config.yaml
num_hidden_layers: 13
hidden_size: 448
num_attention_heads: 7
num_key_value_heads: 1
head_dim: 64
intermediate_size: 1216
vocab_size: 2048
hidden_act: "geglu"
norm: "rmsnorm"
norm_place: "pre"
norm_eps: 1e-05
positions: "rope"
rope_theta: 10000.0
rope_fraction: 1.0
qk_norm: false
attn_scale: 0.175
bias: "qkv"
tie_word_embeddings: "early"
parallel_block: false
extras: ["some layers without attention", "local attention windows", "gated attention", "exclusive self-attention", "value embeddings", "an embedding shortcut", "learned residual scales", "capped logits"]
init: "orth"
init_std_qkv: 0.0315
init_std_o: 0.0
init_std_up: 0.0315
init_std_down: 0.0
optimizer: "muon_variant"
learning_rate: 0.00464
weight_decay: 0.019
lr_head: 0.00661
max_grad_norm: 1.0
warmup_steps: 200
schedule: "wsd"
decay_fraction: 0.675
decay_shape: "linear"
final_lr_fraction: 0.0
batch_tokens: [32768, 65536]
max_seq_len: 512
doc_mask: true
train_tokens: 643800000
max_steps: 13626
dataset: "wikipedia_en"
Each number is 128 + 32 x the weight over its row's rms, rounded and kept within 0 to 255. Layers, rows and columns count from 0. Numbers have three digits each. The size before them is the row's rms in percent of the matrix's.

# down: layer 4 MLP down (transposed), 1216x448, rms 0.0409, rows 460-478, columns 0-111
# gate: layer 4 MLP gate, 1216x448, rms 0.0692, rows 461-479, columns 0-111
# up: layer 4 MLP up, 1216x448, rms 0.075, rows 461-478, columns 0-111
down460 099:137202153122101154044164028111120082108098090139085102118133086151114144137149128126111187143100118149138166129143105105117191138116083170137142190178119126097079165113123089162124125129088109165185126140093105077093159106129100077144127145149132110132163151079082148142109132128128137122098105160153076121142081122124113083070138128154
gate461 101:192098152176135169141155144100138120141159186185161120087130110153141160158122184110083168172134140148117093145132177109164144129136167116147131148136079125103180165139150130154179152129114152132087124081154130108113146168116101112082182116121086114176095200131126084125128118132170136084139136163131164137088120114105133121127136144163
up461 102:165099120069158148177116121134134148146161186090181166167131094143137123150098093121115136162100143139147161133119095126184136183198131180095086177090167163127140126141159140144163082141166106119101105144098114081128073101118103069126130107139154100186070117062123139151156100058162155078147124154130102139110111162142079121115138152174
down461 101:117131161138136112111127107126169181094113167070189061156121121134131095173133128124077107179131174132111148178089094142125115139193135118164164154130211113135121157174051134150167107110105102101093106121155110118154152120179127116151140109087158146065150121113176142112154056096118125111141162128168164145159151133112123118167128160182
gate462 098:129181066164084118146162170142123157127150133189130134133106153102182110110122151117157198154116130108067078129085061118126115116134115091172090147083124150120166151115091132163140167078152131091129176189140130160159118121162117136154108101124184175125168122159133137170117178130125138169061103142177165170089127131091108195132161141152
up462 102:085125182085119084089152120082131115151089168094101171166112114109125117087143122110163119095088156131086082125083129156091152095097124162157135115084170081122100109179137122083148169137211106139099092120111147144103155191144165091146161190076127185113158122120090130134186120121066125058152103146110118102130149075147148131128149106097
down462 100:156163081087182086123146154127142132137188118109196133142118137160219123119139162131136196130116117111157102148127126152102137134166138074064131161071118075110123176166114121117149162146141082110114190120138094119206135052137114177155104105113150139139144122139141106203118128135145128182101166107154148139134152149119085129142104160137
gate463 100:148063143073131158089086107064095132107107128167099146109165117164109142090160140128150171127172155119114134119153100184101109122065109209152144051071070102129128125107142150145142109174115122109235139175123124082147175138102128154116096099077190088118156122196139164111152181115119176141146144151153123097191110108147172074152106095113
up463 104:119119114106093125099114140168127124123037080159142102164151168127116136056135196149154100190135109116158129088100095107134077134109151063126177161140096135108133132096145115132133160156101133095164161103071060141116147189132131107185145142110148117174167126140128021060122132169115147056153125133077177108127120057104147139099122137140
down463 102:155084087200173053127168093107136098121132131105132100159101087151146138110137133189185136139094110161144120171103107088093186126090151188071090078149127122147139106114131159080162123090138133090136114103166097128141123126119121160100163136120098146108157084155132058156129159120063162151213089147107125096078105124111103145160160108176
gate464 103:150160101088123112155106146131084133101177117115118109129112173170114147155154099130102110168172170106100153089143125072209158114143124164181113160158145153139097079147122085177156130109126121112173059144121163177138127131083160144101124136091157138107125169160116074126188115198144094103121084106166152144142147169163110062083098105164
up464 101:142119096096156153156135094125112121110071168100073096150111141176124114122114092139173153116101125105064094087121173128122156134149109168090189116168166121127120118150037162108074102118112082157201114107120111116127155108093149059089108115177135109133115103157131132177140083141144114086092167143065066151101157126138118116173095148146
down464 099:116145156119164137115118155153131176157174070072140142151113167103099138111101128181161159129127113093094133188152195140081134111145188147139124135071141142115141175124110100130129092106143123063164112131106197108166176183133104115110135139130072139151111127089030157172170151176156108132107174150119113179143161124170111096120086091097
gate465 099:063124194123135201082122153173161090214131142118148187176125061110149123191022153118071128086163166180147084186113104127108138109153141142114080110104108163091155106100175104120218139105113114135144152142105088157124118136111106090120126141168186144151148167090080089093105126122188132138134119163100170145136163126187120105164078167074
up465 100:114117125113081186132120137130093098159108185113123064153076111140140143176101175161212124096103120138109134119152113111075184146109165106128128107099104168179130061165183134092073145122143117160136148071109149123145142147143147063130157118133204117155101122181110143118082077101117121109145172120114123144129124126125156125089153140143
down465 099:168166126163099089094132109163095154081147076089132179098125115163147136162131104104148172161178152104082130096135083176127119088138109136118131128152188136129077113055147160104099205153137128108124124096082115142176107142180081130067138136116116131137096088161105140123169156149101138126094077132131125073128159162155120054137134087150
gate466 099:111106152111136128114130147124150085164125104136121157115088168120156159136105108097085102123168166131104127112096103100162100185144085125164177102130093105119134178154122082125127064145116144130089087130113077128202163122093149151131121129179118139116098127103105105139140194092137094148134209126079093155049105113162129119164104070068
up466 099:088147179137111192128140130113153138184131118200126142157066172111098125136168136164101115128132098150057126146127128144139161158131169105126083103158093116117119114115153139094122114146111071136129075118149186117123131135124148185102174150155106153136108133117101101133112104141128123149144149123143141096163113128174124077181134127175
down466 099:121089131181116123138068132126107145190073093114134163174134193155172103134157134126124133151183129116157141105135128163141186141129071078132099088096128173088125113153123169148142121035147191121132115133117153153164117079176157124112166173088169186084135187116158185150106148175117160101162093150097133145100105125089096101118147114137
gate467 104:131110141112198153134107109089132159096103160107107181069117068113116174174150127163076146155069100118149146182152078092122163136080138123130146136163151107093135104098113107109097149114126142084161192093075083113139166113129098151115122131100101145122108142143094086084146118156148140139123178167068164103198077190155137136152130158164
up467 101:151098123110079081131120127110094153100092125131185148097088158111100164118127115159079074106126101134146168145078116106176128124160085085080147136126097154124124130114134128130179128104132095100142116144168157079160148182137142132120129098151170086098162131129138120131137130206078174144160094155109143153201104161144128150160136057077
down467 100:128136087143196116072120140113186134146158132080074078138170158135118153151087151121102102123126118066122123130067099087114056091116128104055119119104150128119109091123133164128161115160126176097091121120131165119067115122147079195111147136055097099153145110125141152122144158117090119156135138133169122124160167129147141119176099107116
gate468 101:116159103109129068114126163092157094146182104130096164144184075168191129163179168098156085136163122171134094106113094077116107146157148120148135150127076165101076161144168095176142123096146081129171085147126187139117120137116177075220171100130157194169170136113147113082147112161203153173070109161089129171086090134098161153096159127106
up468 100:117125100146121081129182147170102071097132085108108149087112113140106142119136176154082156133109104110088115106125099114150090171139027130135127100148155153116116183105066142140101131166148154088088167105129086127106102140117181100158188121120123210172078130113073147146148133196110100134175128133158148155140117129158121147143168112097
down468 102:151102127110082070081152088127092148078144129136103125139103132140101141092123140094112091177135116160140107100146168095176139140146139107157120096164151129127152173122126177142126119072135148170172156112153174146197133126083144118133138111130127111152140147119152146124104143122086127135153136129133112135146124208131125147136158136131
gate469 100:106173117079174083172128186159134098114120154140095166097125121058112152079075105158135072147162130159129190170120144113135101101108085070117131141112136054151175172100092133170135139102106085135150067195089111083184027135164114071121114210133122104117142159143113129128199155111177122174156145130101186150146159120112127130158120087126
up469 103:121127135139106132159183092187089102199161118147142150122131208101160117101150102130126158154085124137193125141154113174136136149127176127170128130069151098058127109148164190156189111086135179119166102095099139116146107179137152167089129094159079080100115098130158115135135109154146098158111106159153136116098124139139066080170090088174
down469 102:131129135148133156177145147150139118112139170071159096082163188077155114221153076130076131106055135079154139078118118146047120131116146155183111117127127189119160113125114119156137131159131130121127149172153119080135141146130154112170130165122135157089105140129188118052152155118155135128136118105098063147100147150133147148140063160124
gate470 102:144167149140084143075143041189037148166100138139160129009175151144091114133115105171116169192159130153118123132151142138138133120126077132132194161225147096147145146100131129154110094138160126126106085121077131127136126145136114112102155128125152153132129134168083111129160168152179123095118122119120084145173131086152126122078178070113
up470 102:130124151115196192110147148124120139106143159161147163173208057153109100158122108141173151116094165096185137119165139155153144136139153112107166151102072173127180144223131102115130155102138155150149123179178132194121187112098140143161165115084119118162119120084126117028158158143148082083078135134144061118126104124111122185123079143149
down470 102:088142124117171125079143129124156166084129099160118128126138139113134149170130110131131074085058113140126135117134107132138116138084092105146150118121057121139132141137113135137136170115073155128094143145110144155139155121183141120120077195049125153175084105185104088067100137115177099129130124103119058108135187161136117090061108136157
gate471 095:127111115149112134149137133165086149082186125162120132069087137159130104164147061114159157121122109106051101161206122166117154147143144119159090143134120167026102079124105099170136122136137116096121105161144137131102150111120127088097096131131110147096109127137111138097085133123147105103084113090178094135062188141122101126178125131149
up471 099:069191179068121087119108138156134138081101123075115122156201116125088079078116057126123168116172123080117068125125110140126113153106085160112157134166102164159127159146153146072174128127132137112164036126124112112132143160139136119119167138078089147157124052154160178076120188135074108154149098104137100171167130067098160161204122083129
down471 102:085138132125135094091153185080149159101150081037125143099119068122127163123102125106140096130204148164145125143129093136137083120141132140153125189074145115127170119145130115142172115130157086116133113108132217140109148131101126156127126155105141158191116111117132083149166124119049134138066182111134132156135194088123076104126193133133
gate472 094:153130123115124162139156129149127115084181110148118123119106103144161074144126093130153180100101163171113136114163128155149147155103174122133096177104108096107106113072114108160141109193144124137135157129109088077118169129136124169121094135091109130157153155095134082065125118121170128139112137125136086103185153081188157136115134122078
up472 095:135135115156075139102135183162157163204152105108111106159149060159171150136153102166135152102075122135122119118077120145114142134134162154125171115143164125122086172164118127132115107166057104142165115157114145098115163109089102091117195143097110115162226171148196130160118144130163096208153107167092127196097122162088138143150085092104
down472 094:167092126126105132160121126142111075171159151142154088075133192100112072073087098095090141089166105111153184088120152178137157120233126137101177136082119108160105161106187151128106115103114175166071126118124109139052102174034183158116115186139167172053128161162103118094161152149146149145114191132147130144174107154075112122209138118121
gate473 101:211164080129116111126146127174096148182147096082114150115163144117156097145129119144135101082078156156156157091122135138153160140146137136138138135096104141124140134090109066151127094041089110115144174081144127111118192087087134154130129117097151125147035138116153140093076110134119138086115120184079148130126093101158187098110117136146
up473 098:075124107133137160163119156122160126097180147093136109122138168167118124098123139097162114121079126162140133193183137112140142074115148134149022098069141142055181147127156113094112119143127141115106154160154171114170165135109114117139125097128163130156123084077159110113124138105183107191113151131148160063120141147090141167064100127155
down473 100:113155103098121150128098131123120154176131152093112125161145129045165142128117131133116089129109120110170133112091172182112073116135182143114161139126133103096098165172134080096196099143109175134090222157147156152081115159153099103137134144091137130144176118111112056143130122096185123139163155122086082165087096156163160087117149184118
gate474 099:149145118113066065140141076145154097066163094116209095132151114135087106123112117145127147130165131148159118132090157127112104115104111093139112113110138156096113124084142167112156114201065124162131088176162195148158188198121108102126178116070074095137109170124123149107098142169187141134100084146167131129100124128136127145192140122114
up474 103:110150140117147083163108085149123154101128119142142142162130101114117138137134070055111153148117147170152205185142094123154108139107167132174143110160155097143133155185131078140104136129156156140127118180109122134120108128175117110105102166096100161108132108168137119137164121168154132109142117182172105179098084097128149075127139108162
down474 105:101139104112118078103094137132104054168114125179132092176166184144173139147145098085149132148134134106120169166129105135104095131093160088130128125163083112120082169129103133151094120051188120175121144105101112153110106181147090106085103103097128114075137180165108152140127076168060163160067065129110124142089132149135176090164100096172
gate475 097:146179112063142183134161139149129151090070117099126131123122117148127092105124134154094087132133139155079060075139098145122103224142157192076064108099052179160132105157170070130144084125131200169123062133119126150093168108056103161156091153118168137070087177161145104084117101118096160110163166100106129146123124160124145145170151133080
up475 098:144216124151075122111163093044101095098124106209126103111206158137113142092092156158075136154149138193132154106139085171138111112106122169146178139059178119147116106107132174140146136156192127120031108167131136135006148112193144114154096174178176129143156125108152145133137137101134152114124113172089122097072140092171117076114159103155
down475 097:178155094112094113105143153094143173072172095164103139203138137166138167102167147123154144208187116049126092109132181136122114129102127093143210113086115107143160052159153141126100117156155146153114095165138164165100035167074160089091113150148155170116112022076175088156138126134128132127169142111129127147140101136125107160167175134088
gate476 101:122145076092105080102144117103124120069110138091088153099063098108202105142080168063169095104091131107136166149134115152141169125132124084140123074127108044103073090133118112125101100164166090152090140120158120084110181095068132176134110179107181129155130095122093191120122106105147161041150128122118081143141123106119073115092155128076
up476 098:123103135107139220182122142130138134135169140057139187134150148146151070146125171110106172147178151077104116168085129141118129132152118178125097091177149103089182118133092120090114101103106093190118130082103094152087115109133092100139127108163117128145097129115105103103132151111084105127164073130164148135109083146093119095116090134180
down476 096:101146132067160128096090144121132142078139118140144130128102079113170119179115116117169156162101182112139141109095058103120118126069130171146166142136102131163155139145103112148094130132130159086074157196103100111158073125095109136094059148108135138141171136126147131124097135116110121182070131077170093080073186112111094134136085069154
gate477 099:104106174040133132139123114134093089080115152156166165173103101144150105159149160122071116136189122149142146126099055129129097129123148112205113125096116118127179084161168079141099084074219110098107191134111118106138147146145064092170107146103114170132150134131161117145184128099182110086141091167118146135160151120085087130169095098191
up477 100:135078115131065140083105127170133104132112153189172102170101120105074126138138166134138137131129203159072121104126165142125150108105104134118137126098148104116155099155121138128121157124127131110129114082125069109159065185161084092145143074125155173062092066093142129091174079178121171170129155154099158140163090193103155124166092179108
down477 104:171153119197141123164124123136135153123131112110181161166114175107080104082118181139072112134131103158059126120147150180098031144099133176120127101176171125124169092177163117146153071169105145108117116126135121150145184151133066136157120116117162164116150176106141145154094177103121141077173167182127115177076127089118144122129088129182
gate478 103:124106083096095144181148111169142147138144097165140085122116096076133165105116127136064128113094135142179190123129157174071164080150143122152098191103110068119173086123106163132123077074102065125122135158091145161130071194114151120154094068123124082138088100094120123127135092164083112144173094140092158108114147087136056151110188156132
up478 108:140081126163145110080081142080107115108115141144132149123110167118090123100120210135152189138197079161216138152164086096083117165110095198129144099116123156119112139148139166171168082176209136124126132110186159106185138121142100073091106110140101105138110117103077149101135152120092181154171077104119101183070183128118123057132145115135
down478 103:104163136163110121134109138150174140176052236097110173122096133138085096134129121111144133093177126175168121153110109137097138168103126148143158119126075158175105142091107141137143116142086113081105096184098137152081202162089126141115141060126140139124137134136156074108118114167131115106100102138110161154137139122113169172093114104130
gate479 093:160151161105180132109123095088151122083154152150141129077105118132084137110114075118142113121166100073100150116200127129121168132122100204181163091155119145129174107059186135142147090122104161123127126092181148112095122186104118090152109124124067137174100092120096115165135159086125097155141146062037051146118087154129100128113099146155